Part of a small language model's weights.
Size: 13 layers, width 128, 4 heads of 32, MLP 256 quick GELU, vocabulary 8192, 2.82M parameters.
Architecture: LayerNorm before each block, learned positions, no biases in attention or MLP, tied embeddings.
Training: a variant of SOAP for these matrices, 6180 steps.
Each number is 500 + 40 x the weight over its row's rms, rounded and kept within 0 to 999. Layers, rows and columns count from 0. Numbers have three digits each. The size before them is the row's rms in percent of the matrix's.

# q: layer 10 attention query, 128x128, rms 0.221, rows 68-95, columns 0-127
# k: layer 10 attention key, 128x128, rms 0.231, rows 68-95, columns 0-127
# v: layer 10 attention value, 128x128, rms 0.281, rows 64-88, columns 0-127
# o: layer 10 attention output (transposed), 128x128, rms 0.248, rows 64-87, columns 0-127
q68 086:563508540428505529518529564518468500514520535536520581438462540495500495571489581456529500539495577466509554592445503470569516470531500483506547574512512462489535478495456468460430485507483470503519538383529460530470489518537593520589507482524538512484517497488444541501514533467480517565516483489521508570422437513513451483562516489470491443548457525520525450454543545506479445452476
k68 081:533508458431516564459523540459460518565481467491461510435466444502543467495563564454485501550507516522543530518465486522535537495480566507508416504568420496550559504551521550424482537505509541583487527441498471458444494535574491513525477468493519501537517486442537538488514576496490532555536542556496488541565431458446428493495518476569516486490527539509481476568499440475479469438422
q69 091:561529542467467529522468514567433487484512540521547581473497491476565506550509537510542510515529438453509560565565443464576545549484607503493510460466511503436425512564493480464523442408500501483500488541511534449511550508566469498410450486483516461521474457506448479449438550535463566493471540494462509468486471475503479449542454482511516424509532502509522480531518514575501538427510
k69 091:554490470471521473509497477541490493478512507527553495510516543424569520506497513468488435501532438494514512617542468505551615486458547537533517499511553499537456531542455479567509494465397487446499501495488439434547483514540488510459539511479587531451519439527454515471446508536476436520460534479504498533497498486472522433527475485534476508581473522491513452454509565596496536428416
q70 095:504477560535462496478564476540510482544493464506412439544476433488503529457465445453449510489477464489468506491530471565433492542406514407503500489465518441464506505463494552453518548518466518520467586533472537572511500438534519442473486534472510473464522478412513542496491497450449505571470500476531462439505492518471511536435496486545495490523452513571429464446504527500558576398502
k70 097:492534592493482479429540501570447533538557505490433564523451546548504511493457502516446549517447500560464447506545476484528455543512560511485509508521548502468477481534491415490529518536571485514462454501467504553448500379476486484502584554549534532467539516479457577505511518474399491529476527500487473534482499486529441510467433472507460529576455539505502472428578487514456514454497
q71 093:544477587570493482520474511592488506433499523422462523487421525410525495474444530565538487565527449489496530451497483504481491481485581486411530531492449481567478500472536510490517504464439469519499539538505537540404549478464510558445521482488598501559533528500502500479546535468491461519438459450567493430517542471511505482461488520462460502477509516514542448545428528524556459473506
k71 092:564387570542517462540495538562576557464521511417463497529473526492488458501507498598476534533523547540503554494512466493558531449438568512457512491581498525511503557552537452446515476475457473481519516494505551508496564485443560615447494534526556498500503567421471517537482529537542510474517499473554503420520506511504450468483447462499500529555535561530497507490448518501494492508476
q72 089:488457442549583520506555500495507602504468446512524487494519578448586454540481547515529544484461500544537434572459507510501527494490528433503548569488504553453503559554515569517437496500510458468447495460553487443525525537475533596468518517564513481480490478566457474485469462458542504454576526517517493509567540447482559452555511463551540444462506544526469539485539498487464519488469
k72 089:467483522546555461608523502360539536531507474534542535492431544412585477499485522555548539437419488473563536517511534525523485479482483481484523544483508477468478527513520559458512494499474475421448498413468456415528487513498443594486510550510523481437511505487545486565450488448563495524448464507447470486505517523495530509518475465476524430506543490481508532446533498513461488471498
q73 078:480552491518504490442520520440517446464508488498453480428560503473533536563482506486526504530508497523548466592435456510526452554499530540469494471477448496492484562495452503463424461505527471561493422550534520567505502416486486571516466566468515491452481490496470555498552522465554558447543503582494441511490532568515531592592472504520564548494483511474464492485538522559538518579465
k73 083:436600492458520490485576495473492497482508573589458486432556440498558535492514493389464483478474438547473577476505509557505494495483522492533562527485440450533418537535469430457481449477531514525531555488520514551482495464507514534582469470481515492467440467502529542478527486460526456465508540458495459499443466516606557452541465514468544487537524521488502550447497461535517458521460
q74 099:499442546438471449476446519522568535514494491397487542495521528438541557523467446492498464558543504497558503488534517531515521500580553491494494497471480463540492508500474552477461557539525536560502501570524520508440525468531459519525495437488586523449518479428500507516492613492471535508451468464453520506487550459449542485458488495485463514497491502509489590561435549508512508354467
k74 088:454530495540466507560461583543465531481530469478521501474555455557527445492504482534439494580514511525516432452492509497549555543443496435540485503509512541480482552471521464451556575505538495519453498543450509535508637516460527502509499557479498514455440439502536523453505517496512405524519542467551478515530465423500481434522510413432491489513507585525548492427461491542499529473511
q75 107:518547486563531417523541544491502545490561533547503502517474385495539512498499555499490561434495516499496471458492525441569448503447497509529493549524475512467518557523404449538518496488550514449483509388515490414548468530460502458527490516623471509447435557497549517505487502536551494495504518509524539511503458475476492499502466450553593480526539542537423530443525494521481477553498
k75 098:510520562557569475501546537497532474550496518513463423530482519461548520481513587486518476439560496443500542585446562564500484539501405546486500581493430471427485483505495507496468524448465529445458507507521481507524472479482512471501514491489542459446511482537508522489478535544515471558531437499564477463463450483530510558466494511589561463409508457489472432516577483499443458477573
q76 106:453530530460424445552533459429510515504527482545532483462499529500499447516563474483465538519497505564525455421547471512482506518459434496527551542442501490473500534430473493450491469467545475451410425501460467513553555512501473469540558496535476549517481440525578499475442445465501548412539524527511473502498554462552453483517477478451601453539514531553425520457555484505480456500540
k76 087:493509540539569474444516525502545586538486437545539520544552487480549488492545496513524540561516504485504416525496458555527462513470509547575525523417473457561510484487474491417450467485550430470462420524471505506498489517540488484471515449505453497490482498509512480392536483477531478439492521521489474601525527523491503555501423520555584446504541470462405523501541545489478485569539
q77 109:420518426489520470552481528493514543488523523579439474529472521507495469512539541434435522412477514491445520449441521450498507516480477479507546505532472526425469540557499535475495430549501446481432552499531537500586466527427506495516514482551447512508437545509493526523546494532554468491499535485475542540550465486532524531585472445492604459516441483458512537396535550524521480530539
k77 104:437547490470555484520550519437550535548562492520482476507499546480525538465502545481565537514497509476482496553456502504452507505511465484505529584436499457479457421452557493466505541557498437505404588510552485452531446501562588446514473427495526480590541585503506506482485511568517520571426465471491534495461457521517528513464463551541522525550520518509504503573561502533473512471472
q78 091:553501533504400555437472433494477436442493488553540510494455465473521540481481541417519412542495581480485495406471524511466520493511487543477505478515485539511495480489522509548500490488508587444528549550470468464519450521524425470496501472494474468489554564472548461539471491577556500494454467569482526415553489465526514529497540551492431476471465500523533433529543460497543487398496
k78 091:433454413546510521347466459535533469457542506568550516473544539469477424484496579469469443536530542503466504466525538496510483488491484535451482475556538469469539466500491479484398468473466561453563507518501494479447487491500491426492539488492470461512496550476519436525546541543497482491486478535529491521508475498535505540535539482458405516513497575508471466549486394474525443496452
q79 089:466534438486463495480471482502554537551503497471464482459480487486482539485471509620567457541539521516454433523495482446440403521452506395497450505442511498417471476483476514484481498519450540526459558526538529497481560455537483494517609462491513550511432525426446512472491443512453513479527566507530465518483433479543451470506453536518443480506451479534525422443470449464498515486496
k79 087:444519485464517481464451522456557489497530487508471586512507461496506471450495493535492446479554559563521488444562476506409422474436470497524474509500462545452556528544448560486552542577594494557491499498509515429493512441576451505559562476498490511539482555487454502555453482538476434500443502495519526531484529490462517462418504516515464460549464486443542553477423503520470459480441
q80 102:590496526578480514485470498572469462488414581535490519559542536569514500458453498477436398544497482425482475473472550517483540467423515541547514459521531422555511446493469535442460576506526546562529569549514526524426538487520479504520460500475484470481545521507490488494482492433545477563485507528465476460435471492582501518495495505539434533452519460486494508537438477509561506494502
k80 091:541511508508478515497471383526456445529473556513456507548461438478471447530568476436492424534511490464501482572463481472506517497499463587539588483524535521556517499504449448484501582527557478491528565443551492488430508477458541577484447487529485446410570558538466523487475554438531503492538485471466519521482504459523491478555500468477511572495548526522497496494495467460545422529468
q81 090:543506511500473493560524563568496538528499468523442524496528407433529435478463474512506472505478444471484490472471544532513482472531482535553429427481524523512496559485559517450483461513506477544451430599525528499426549406540529463469537502430495566450565438479547501506548539482501452465526442490492455525500486453473533500457458507534441448545513488539519402523507519551517565504467
k81 084:411529516476522452497483595489441460521536538534510531473464522505509448478422448537457417568475514521551531507545515501517595509484518425498524502493521505510502580506525522483459451508504468540501474484541529590474526488462527548486508514541580505516556487532466500499480603496510528435565504485418450528529498429490459507456510462527492421537531457589463555459479542545496540503504
q82 093:481470493457422488467499475474491504551529460523459509491498488472459552464528444485505539492566551440512447461497430526432499493532576456561490478516464535512528466477590501522469410569526493576561567601491550526503523510548508459517596458493484506505553443493444492456542427462496516501511543503527484560487453483449517442511442420503563455536491462525485497555489470518495531513538
k82 088:473464458445481491537430525460486577535522508533472565462426491583464437498505433482561559531460522498500447513494521526459467540585489515564493435507451558546502468474464498503438400474467483584495471544577567556555507452559561523489551465421550545466486472589475509546511479460515495471521522474502504511459508501518457536473473470556481510519514538463516524477506484538471528479476
q83 090:518414511515490477484506417523539468454532551505447464488488458501460496486589498472483395433525478445510531532503474480484537484541494519425513584563573549507500511534463521526458529482510560473543455501526511484483496483536523396532540495475444550517573552583473506510487502477492568492470562477531480501457549525573534493435495497475548554499437510534500458542494454478529446591485
k83 087:514542462505568560520573469515471466532477583570475441465522484543476495441579484512467437466447548482461470506470521492457500453468488496531562442502552496440479416524506490541506492440531540482598442459478551467501497500431499485497454469505437508461520516496490498478508503537498512450495571483477546527533503536484417555405468528517513479462491470375504445489528482571468514523522
q84 094:437539532484522448591550496504469467488453463515477439497523517481523523512507498439558503526443538552508498511485559439520522470448465454520496587523526495446511488472531453510525492507597499479483546553438428445529421486535503475473519477552497525560470551526508480544396457545532497498471605520519556484436466523509482468565468459476485508479541505462398438462508502470542510442512
k84 085:427548538504550492543483532521500447517534467485549484502447455489530531532514477457513557494529464550482538534479587504580504477512494474486518464498552524491550423490552506498506562502591489437497490505523507448536464471573499486504462536501526587559490590508488435513448568480495460509554504547448555497400440554506468470448556506549455471517492544434545482539531534465438443520507
q85 087:500470489453445485496488420517557505541453503550508436534471562535434424553498509485557547515545480465489428500504459494487441443528443483483481541478562590395514537480491596441579498488518491490501477492508548505504455513451466438503500467543436526490503544510537534563520498550435453481507455490529527496519479439481487512532442513449519430536492480466471440432457498484428452470492
k85 087:479497528505488442504383463455559571578505540551526497497489508487449423504555511590506475492552530463498504481563454450473502446505469510510437566542486509512479475457554551547542507565475516535516498514507530514543451607451514479524495444567447574561490560529480578553531476560475496511485447497498496505506471478499491466511499520494493476431547503472503466466477462527389483523469
q86 083:499443462530447398519571492484505502480456495512497482547521512488535543584519497509491483578575531473556419588561468493530457468519472528417538484505501539548499466503441519424474523484458487524447511485511444381527555540558533493541476514454425470579453489499469508453558496475501440535492569492466465569522520463470536475516487515542529512545473441504501496517463520534506529491543
k86 085:468455438518518443490537527412523602487505467535514528511461536494507518514512498471488536518576488521562464471482500565503519562485472532526477470466528520505573483560497433495514558574577521514464573508487474514562482515430520468525486539565470544551462519547510559434471500447470511469574499479424489499505585534485453488537560421497496536417474502484457554479469507560485483446541
q87 091:424500406540474552579483490462471567515549501563490446463489491523491446518514470455539493445499518489472503504470504531502454536434541475518489512503449541480513458514431427440505478579521506521488474419498488531524461438560457495494563501503487581539500551609506481513503464532481511499494451481540560469450552457520425561522502477477445496516483420408500527498518528575487493443484
k87 087:494497496530440475493430481404480485506533557507473408483478574504478507474568432541583454525487487504519499491472498477526475518560464507592479461449441506478547419458494467492558444517512547499530522461481551484606499443565553529485612516499521522489545520479466571477502483467521568514512459513523528502487460453431540486488457558509537493573456456507508482524478451526536497459517
q88 091:489499503456535586541494453560540498530505524528474507456519446482536513430507483458465490509431478511490529488537550514456568467525529412520527518527503515510507471456491505552460544451551469465500478477518576493531534400543463551484522486441576484487515488552544527483566518494481440484570576552556498479470531547472428491478509549528516546518480502489575574466446504459600465575457
k88 084:494533508531502496542468505519505468525549558464499496535538495522520547522524451481573440455449555486421536512511547475527586559457554486458530505516471430482443437549462605550547496513526499458566457518445560505467489479466545491531481457492575513458498503502496463528481515494493531515399573480447493445446512528466473460547556482492536574554480496464521501497497432543484445552579
q89 101:551500553418449506505572466585487496504574496464497488496510514494484526501475496483526452544531540548418444484426464498493514512534527509498456483485465444526485495477513548552434515486530515530509415527458489533466533538562459511472456433476525478562528484481458528472519437491512576421439508486572484501473570553437495515461474504468453412450499515510584464551485440452520550447550
k89 090:547411460461509508513526477490446451548585503536509512450517401511491461553512422541460495486521477546464510462474470516475534540470462558471496481541535468526446559493531480482529488512407495528521381488510491522520494569539476492495553524428528513492555465496424503519510474581568572494531538454497501473521568565468418459491462456439498543535445463466526537516494545500507492518532
q90 085:457551512526526479525546517478444523502562557534494508442530516513471442472427399409464491517498467459577517411475517551451479475529537502528481488449481519555477544477501513515478398539550494454467490499560485539441467551537500496476557515492484504518513446528504510529606497534446504505520610466481520466448485465480530486532482512576550533514448439505527481517533467436534462521435
k90 081:545525532517434524560491556524481487484440591541496510458542554539479474483460404428485492473516471525521548443441508548507465472532476502475444427477485516515495507506495531425537440554521394460496505587465556461502456474515572507555490485525481476414509464552425521564500535461549473528452526526459465500492516515491512545500486440569448531502475460506439513573498493510546536522486
q91 112:477545531512604467480452524489451518542518529506488548536491436490537504478556492511466511441518497528483506463520535479517570483436500502509516596433476516452485501564526454498603469529512453445459536473450451404562478557527533547504483531568508558469488521489488500514482509529501491580477564567476512583486503485532479430536529473540462456572494519443457488440467492514404485524506
k91 097:498479534455545553484457527435562509528445498475444511516506513484600471539459544481554467527504421488509514577562519571480482485474430473495485518464535421495483448450521531539551498402494459459436485480465444426501480450489485450512458444492529469557509449465497486461518516488498493519560472556448419527445496508503517417454559516581537498488526554521522485555497531471476473555505
q92 086:507501494487544496475422519471502544524419500562453531425472522483540498547474449464457477546498440557462509509489531510498523536479479538522587503554503520547426545496519419500576505451534534558446534479542491491557443574547517547479554487504538491428512449549466548556548516442462462417497506517464527528494527435525500449444485487490503452511520580517427486472540522535525560537449
k92 084:499492491529472460479492557479518531490427511562455538464485469437515473563444555497547447482470380527499509508453479487453461544479578465453511519441515528471463534453512594443473541464462527527474485541472558513525447493494553523502532446553506518491551404482504501471481594503473520545481532479532551501430517471546482537576430503530526465573465507568482525475522526499446452519463
q93 107:544512503479384541481508431562578516485471470449510425510543603466504529490491460520485429498527489495516508521463515476483478488572508471480497482579451478514523484454530593524501528478457523425493512494465537544450523443454549506508507506526442530529561477442412565521472495467451511540493513487505497532443557511479510444523470464500507548475520502575550479619484456473529557465511
k93 086:546448466539478492613467486575470519556588506495524456479583492454453511447521381456448522463467544499488499428491455487454483421486535477506476497546494560491553515466517526511521595513519520427523498481508528500432553462514458513480503572544507508498545475508533542494516525489497458482528462465486461464472542485519453489446482544426477537520437527548520480419503490525548441555490
q94 085:510476480510467516520466538473491523599558441525563474482449492458461521532554538471523559519484519469443539413509531478498477487506573455498534430503592570520526505478478567454470496491432520535488572568502460453468482512490535446515452576483525495581493494484513557604495505427517505538534522525537471468451557466457509511537546494474487482422532582473476507505463544468517530549487
k94 086:499490524535506487540497562494458487499389475476482503524518432468574441513492504494483590545458554509493558500511505450514428504507495474525583491454549517514546538553511506528452522504443493514533507557501496512498511532485440503551492499466475512636531490479500546525469502491511445556515419522506504474459497432471496463613507510451423526524515514454437435544427423553474527483495
q95 087:563526520520537589548525449548409505527528493467547545564500486495463482487444547423501462449559527515519480504516481488464450536416417536447556448472465539471468441476519426561562528476572450490512574498518498503480486478500457417468462461538511551590508411514511460514473506476520483503494475552481499484545440494498489518471487496441510593514482553456464488511489472491499500529548
k95 090:507513519565556587359471502447424467511534477405551575529543540559411497510472555543530521462512525476550547480501439545438527474503502546529529465516501538536458424500494502523521486480516487493488573516459516502474532524470468490475483519459539491575504484516448424480517547485502445545489491535496507540486530563508510492442576502452484507496476456518446477555452420482473506499457
v64 089:485520554471499580486528486468452461519430492491526487495522421427461456566561516474487482529553502509438503527507476596487539520517465507570551472483511485432563542486473470461506501479539461423490518593446520538491482530455438479523525502481573501511457488534444460524564526509405458452473558561486490507536515556471566519510465532478508458539518440432441428517534478506531473541468
o64 087:476482509501454454397523455458481495495442454547502619549448451456424482482488489497502536527511419510580514474507436520591495492627487506502478496482535505461466510465460513520545471485526498525431422523543492561454503405542488524522522540541456518465486457571456517504459487475522518449530544539528468494458524527504531491491485442541508502582510462506501566550477538538500522508519
v65 100:542455401493456442508450548534519517494509584534513452491569575504518499465471475504578535527482468500431469479517489516500500499553520569444483438517503493557515492458488494519438488481546475506523515531495401468515522447415626493625514450512465454509471464517420532481521461510576505481514539492556509476460547482480467552473444474511496500440518474546480470485507503486496516514554
o65 095:467539489520489537530451530500488473383506485455496437544534467458501549459542503438452504530452530467526525482529555507552614465494460514488568509491546486533529485533521460560462549437526545474512569511497489521483490523488439475428481486484531449546559449435510516500488542567510518482426548529457528477492507534522512546490542490521435585451512510493550426593513427484554456509512
v66 101:401462503497505511538517488539539532472460479524489498490565494604504476506493550562470486473532498522448490505598490470459510468540538552521469429510485504442446506539539473565567488483500436513522574415518510495540545539442506550531382445513498478446499526539495543541507569469485516447524435456486534484454472542505525509471524421477436495459510492450465484558541475490509578525524
o66 095:473582545532580481457471544485477544476509564513447450558501472490493473479429502484427463496524459475490516486450440472465456534490487523464519501471534504460529514472588487489470516547579495470451530582532495442519500534466571504452471497501460513500562450509536493481450567453471498455536533519481456474478484479584468530456510559524565569536589489516521489483547525375516543476457
v67 095:494549505525452511522504494468375478480509498518550503553467474567475511445463442553452503493507517494564568507570525482419570526484451464538455505483533551431550459505502450468548444485486469512461523498451522480525476462461470477571493539511443546546461482499434504465513482562524484495506460524483617501504557505528541521529479476488473487551491504486524498482574419418455510559421
o67 096:493498485512490478379448495476504417543436509494459614560557454494509504489509472521512501508533490467465440483493569587514460519446455574523519507468570455468543526482503428501548487532453465479492543510455482519471479506542512558478460518469506438433439440532515552496494415478409543529454473554467481491459492469546462483477463446526471468433522487539518503464475528468490479498565
v68 100:550502472454489467527548462445563508543457471512477447568479538598547527495439496458455551510485485510502540528564516414462504575530512533462485511491429475503509525441517618530463521433546499514566446530430506460529534501525474508464466484495525512488492431459577477510482492461472508556526478440508508480491526493534485525462461420558529448443488526483580460562473490493515472509582
o68 095:398468446491397498589498491544494486509550490512413476487509448487532521487495481487431518601423558477454424552520466466486513505487538512495494463506560514509495486554483528471458554562515530563487516527510468560526525510505515543467530522512405485566495568493525507522532478497488539460538526477423478556538471472503509477484445444493559522518436518504495556425520537483570428494481
v69 096:512578518496544505490542565480511551506589482510457519545474551530459501416532517457589509497484517435502534451522535482464497425550452496506489525448568552564464481544490626460547575557468509500502524458480468489515524561540514490507505479544543459433521462449512506492538517492483476486515524486471421379459521552570490518487484527467511477502497521523490517548532488512419468493441
o69 095:480414484481494500542548443539367475486526438521522503519521512533497464567566514580435521448493566534443504423498476526510454487527542518474529545526533546544507543497493501547525494496473461520547513523544505510547515455475471461472560473544508543539459476489467526420528509555490467560522503519540479443454488505488425529568472455440414518450477547487427502488493579493455543483546
v70 107:446512517547591500494410471472472445475475493497625508535502502442508464472510571563491489520495561544535515525454546501525509573527528486593521491502548486533512557469439424563509446521544539478511507512480420519518515446524512549502536552478498522465461522440466442486474405523462589497412499514465510505497521545517500469498499451414517461507453474464481506514489537551529476525492
o70 094:540505430525487552518480519507527530540411446494518551461451545439548530475521510446552415521543567507510555524493465525521498486502475457513499456423486556480429505518502513449423488473507482409525556490463525533486460501533520450485510536494529551427525449512501471524545514411550570479515416488479509542549478509491503442540468455466494503542479425479458558532563524406446505489484
v71 100:516609512497537463532495514498439465521528506499458574538525496486478532452463502488427405548498450548506515496526468542502518438488491428570549545533455460443516508529470446466494389477516463504497537529546509470462507482498523449597483464563522524516533504525409486460437472583434526534556469512561438473516491518503469481540477490455438508490501436487454523465433495476505457494525
o71 091:504452500473525514475466493563571510521508493477462597491509484508493494500459424542504560466476489508466600510536471499480450529479494502445470432435462508464550501538469522541533493500389384495406486519404548527453568514481460405495497563471530436535534453436485520495477510545500469505455461522544488530486542493506500482498482499551513495543459496512599525509447497448488528504486
v72 091:514483573519565462506589528547529461478468510460518495528526539519557522488537485473453456473609576558514468408481514457532467554529556501424523482493453538450517474466570500508453496495462506467443480511526445523489459525511520502472453435495481470503508484440522471512498485490546453538434513429502497608464466531437502491533445545511504498498507476487552529541475521530576433479398
o72 089:475494462510479470519553528474549536499472462471549541469482576502460511460512434490449525461499445501511543510550449504466549458461485516480453448472519496548455460506466539498480577552519580459507502530561473566519469506499571492515537559469560579514506528497503477479608539515435439569497516478475502505530479434419475482520497534540526526563563464441434519463455426571528537540536
v73 100:570489529437507427494562487502529509457514524486433474491432553516525469539474564498524494493455537507527433556432563491500446524503401415516514478485526485488547521535436555488486544505450525501479476459534492492480512530528490564421481490420519471508507424482467531494478558488519468515554495436497490474595509586473497543517476414463478513471584511528523564589487495474469506467523
o73 097:514502484455508538535435438567470460537560541512448462510475551568444474468504414501483553418424529547451480496492475430542517531535506466454465499619563564485440474523520518521496480547491542504566568503551508451559545470514519467529502522515535503469500513496516441530517508465515528482456502487521489453463437423442488490456451493532435457476457503414441484504524513482553506488548
v74 104:464461442411531504491526484521537558515549552576515437487525536511455587472501535479492519475478383508524467477487470474454430479528439464454477495519447472480471522566518554507431582495516548499453433536505505445479457548471531522540448471504600425564525462500508497524523546436492556534451508459458510498525533504513512559476476492553512521450560539455579494519488524534499494513520
o74 102:498480494503525537507515481586451474525473489528465404524506516523431503552480444494455525564499477500492406464529458455444509485469459474490519490547483533568415538486461552504585530447504474513498469541528515523532553542530498438447483544456429481544571496482496514523461460466535503480386515458475509511483516499559485499465529435460431505497517566498470435417461435537556550483486
v75 107:525571435492547530492497491508565524504514493558462503468455564474536503473431563484492507494514494458457410509536504538522471479512502536433535498529453504488506513546499530451504477490502558468453428491504517441494527475465542462510449469497526506553578515486538515486465486511466487492423439505493533443500551634503453545586526479555453549396498487446491558521530505532583535576522
o75 100:463460498447495443533480475545512567497512491475492400493452512496530554480457419549521484580496520545487557482439449447513539456443555481440538482554549518508469483449543498490510528489467516463486511536499538484460519478529508541446479537511579468559568408471462550511524470434433461445473502498539513441480530450509406439468495489467445492582487513591536504499465474522509513470517
v76 094:536432532419501538456574595481477519597538515475519411488507466538471486457437487491442455512507456462522424493528474448515536517479511532484538561479505499521501411537464523437549447540508476511484485493551428535503466413566480487514442527496520462568508465529498530536468523493436522484511557481549495481469583441524497514562500496524498491464474526583493475513453488596510497493474
o76 097:526494554505545533527446501541565502577441538510455484471604506516405505531531458444517531556523503468538583518513499506492483477530533516507490432499501546520526438493500511513514570542539539519475542465459496522522496541482547449522457552482460536541427447452442561519499521500446486551538506507408444528446440529421470505501627482410497483485519542484504484502518509524458529481500
v77 099:560482487451489517487495527525483535519440482425525513466509501514537536429605498519485590444512455549452553586500575447481472493555531497563530485480457552513496434506440428448465502481530521492484509476563502489539461439523486532444534532548488406466558430501519461498514565531475488525474471486525513470499508449570458530520560429466467423495543510500542490456469519528561529512478
o77 094:525482483494423504496463534514593526473507466483520490542469449549433488492528479511485527463438478452456493473486451514499417477501467521491456566495517514553602428494455494458400506527545539460536545473513489462465527535479540478493475575524481487490511499505565467520599423440555537513475401514499518450490557515524514546470500503444540548484492455523477577496503587546481434490491
v78 092:455486450500488495532531469487488501489480513500576483511541448460498513555499538520521456474481463594451441441476492497538453471445485485568539437451476519518523432483516514458497508552483463521533465451609513513492552508506441445488445480469552499550542572504473593550490507555525534438481425513420556463457472476504422476508538479526504445524415537492468576468526520449556475509494
o78 094:550485553513547439480530492518492495501506528441495397551426477518538534496519563449519500489490480437562543436544499473536462477488623525536503461505502434448533462498471474533479492479435535500516414466535536524490482549486524459476525527404562511405484490436475535541519527456429417453491502512533487524544530540522523467522521470542516513527522533514422451444557505460503481461509
v79 102:511440534566517446526427494532510499540481377457527534528476466493536491451544492539499471481540457581551570530517539448487499494477477489445440500540406458457424414502452475529490523540563428532528494505477535465511484589535491524525496496448433473459545507478498471493468451548511499479472499502487505474548578483531499540541385543474529483509517561498505478548558495482503467455513
o79 097:484461550481476557495449500566477494525489567546476569446509577527469515466524532520467517500497443504494482474575599581530534527446489487571535566516460485484528522508495441450459484515467477491566444469495489623535542503488477558421524525569525532499474486459499469477500521476501462476439475495435591497485487523543507461475493515449549500583535507488458509474482581496427472527470
v80 088:508528476528512484495581459556477485481447457529449485430522526483461538494580505527556450469482527470481432507481466473586511518597502416394548432536499477509463507492533515466530527509489523533444510539511509513424507541559529449544528470523532448524521559489549425451467571552454530452503445470489537499555495448545528552465492469480494475431508557520494547519490563473561488484472
o80 083:451435509575572504557581578465489491426524465576530497469479519566533553511457464536534567515492469594503519513494480530516509533556486487461506497524470483509499522478468548500487547509452559550458536410585509493434617433513476445479510543525523465489484497459571519489445516481506482556412465498495467502531529478475435494533512517511492512473524551524451467470510504444464558523506
v81 089:506484432572548455512534504570525526462453533521406486566465498494493525521470512520485563446502519481513543606488555441447544554526514494424511440449459506530467488532544509547481481509542526445467449502463507454584564492496536466456526503506547517524499474514531588448487475494495480415499497533549420475503516473499512527443487523500471475481476476480496540491488485592486533545374
o81 086:487498456544471445591454513460518422521527482517485425499464575502510501528513443538551435488555478481530481466550485560484501492478512526473562497496525556499533476536534480460533486548555560499511521531480502537503538497451472616528507507526469478539458588537486472484504506391446567550495449549460486439546516478511505438495523515494440567495537470463501511589418473452503542451482
v82 103:480584454542501519537525488480472478481555450539474532470440560505463457408564530470486517526550456428460477537482519422499512517523550479521504515536443496590506515450535462470516554392480529470464501478528494499500513549461598530541479500455489424528487425406506520472484563473456527502455422526534408515487496514501551526534521479499507516466528494530525574507455552516523469531517
o82 098:452461515438475435469464588536533558561501479548518429480432511497541538444526432554483501479498542495496480447454496453478445520512479498455526454462527482508541542484525515461475495434419538501487503486484427442486537544514379467476553519545496391514490427548473514457476490488527528538543478508501539513520508483452409555499465579487475547519496487506441467501533520535553542459495
v83 096:510462489507498475500431488493463550503421510539500549525468466490447502518513529517515476570534551502434497505517440538505548622567565472546517495525490530540433458442442493481538548524539500435534532435514550490537444461597423555495502466542482504445467453475519469472492459509463494517540546503493539535526507432483501418523495562532518519569520522517483433451552583483509448470493
o83 093:525425483538477509413449568435588539438503526452544543542427507481460493558532524518562478564570490541479485511518466540466521571510494429503458592452466470444484472544513477512544532501501541601502512456488452519509460451459532472508528518538523520459451495521486461490481577556501473408542512467502516527562477527471552491468546436433507481484477528517467543521547527497532497470503
v84 097:472510520498487528494561492497509525497520549456493507480599562490562514511520528447472506553476543434506514461439531557424421486540455511448481497523448588526471535518429528519476533544422497522457510440527490453534519516532505486483538508477489498457532530540563504456461467547518553524584483501519540506484515450479517513445451469546465441552421507502538545611472483533546404530548
o84 092:584507496523443520499555443537481454506514513416455497479564487509538539508570449544478498497466516448382497456454443449454625490464593507516519494590437499548505510521403512534435535457462473524505515503503492501553527501491572519531509555503502517438509535514509484483467573472544498513521542423513494502477508467494492490580501511460509543457568494498505505549469493498512549533471
v85 097:548585522489488459450483472549529472433493503483510485525513562510446458428511514420560528497467494429450528504457461458437472500526505452570487516515513509565503481589586520462544490508508421525513482507494487543546519552524470495405498522504518506556476467526511488511597445522502542577516506521532451527535543474503464482512507543407538514542503545413526435572524511485481460448496
o85 094:548521487510533599543478461552447477470470453501528429542519502498478483527498489521476500517458514502469505500496508505483430513474509475444461561443490407533419535566455519481531460462451461554512605514468507511531441496549438538521524544570491494460476519496600527456510522533482467584498512507479428459431503535480523458507451469523513556519455407521517530441427544482527451507470
v86 105:469465548533538539574525532510580419518490540542537508424467534457528471427490504584485464482466505457520489436467488539557526649584540486506496469442474552474508449515438546516465482465465495514463508452467477511517507505394496494499448500457456474515546496476496485572556490530552473449447523513504467513503485402519545513467447467521499479463532551541532482513475541499487497468524
o86 097:481467565521479446541451520454566532496472498503499479503624553511504460433523508507461485497506541462603498419483483501478443469450462540577524518477440460539480523478438514432498562471517485476509574492543527499488596412487550531489514522500489543427503528532477450499473491513488487465510513574523463520522485479457393485435498487494445567485468473513434504509494415478504506478513
v87 095:481469515486448486505481507519526528506566526530582486559571445560542543554434493482508504496505454476513522607523500449436463505515499515536520472527482479554504527494564504542463491525461549516457474489469550492541444448509466478419467490525562433535497522467539518540528471513523440445536527534506417530462535534542530433474391471550498497462502517469466457536488406501554546408486
o87 094:505557464465432541443532490498423430534535506548551516533547491472460500504509454496472468529530532469433477486497502469509545541475496446551483493460493533408538476594549499506478513485613563509565448534538492443527501499557463488477467560432474572552477566518492550506559515497500451522546482528455530502502556523525577440442520464469481561516484506520484530452466426472508499436511
v88 095:479515501531541488481433452454491501605494538528535437526456493487523487468483515510511506504531510512518483486549484490510547437525511559474394470552495510551489550518449503420503515554472555552456482529519528442499531482439513442376502475503593526571515492498459444511493505461459531501471456547508510443503497552608546434426473479469498438525571490544499543524513433496481511512460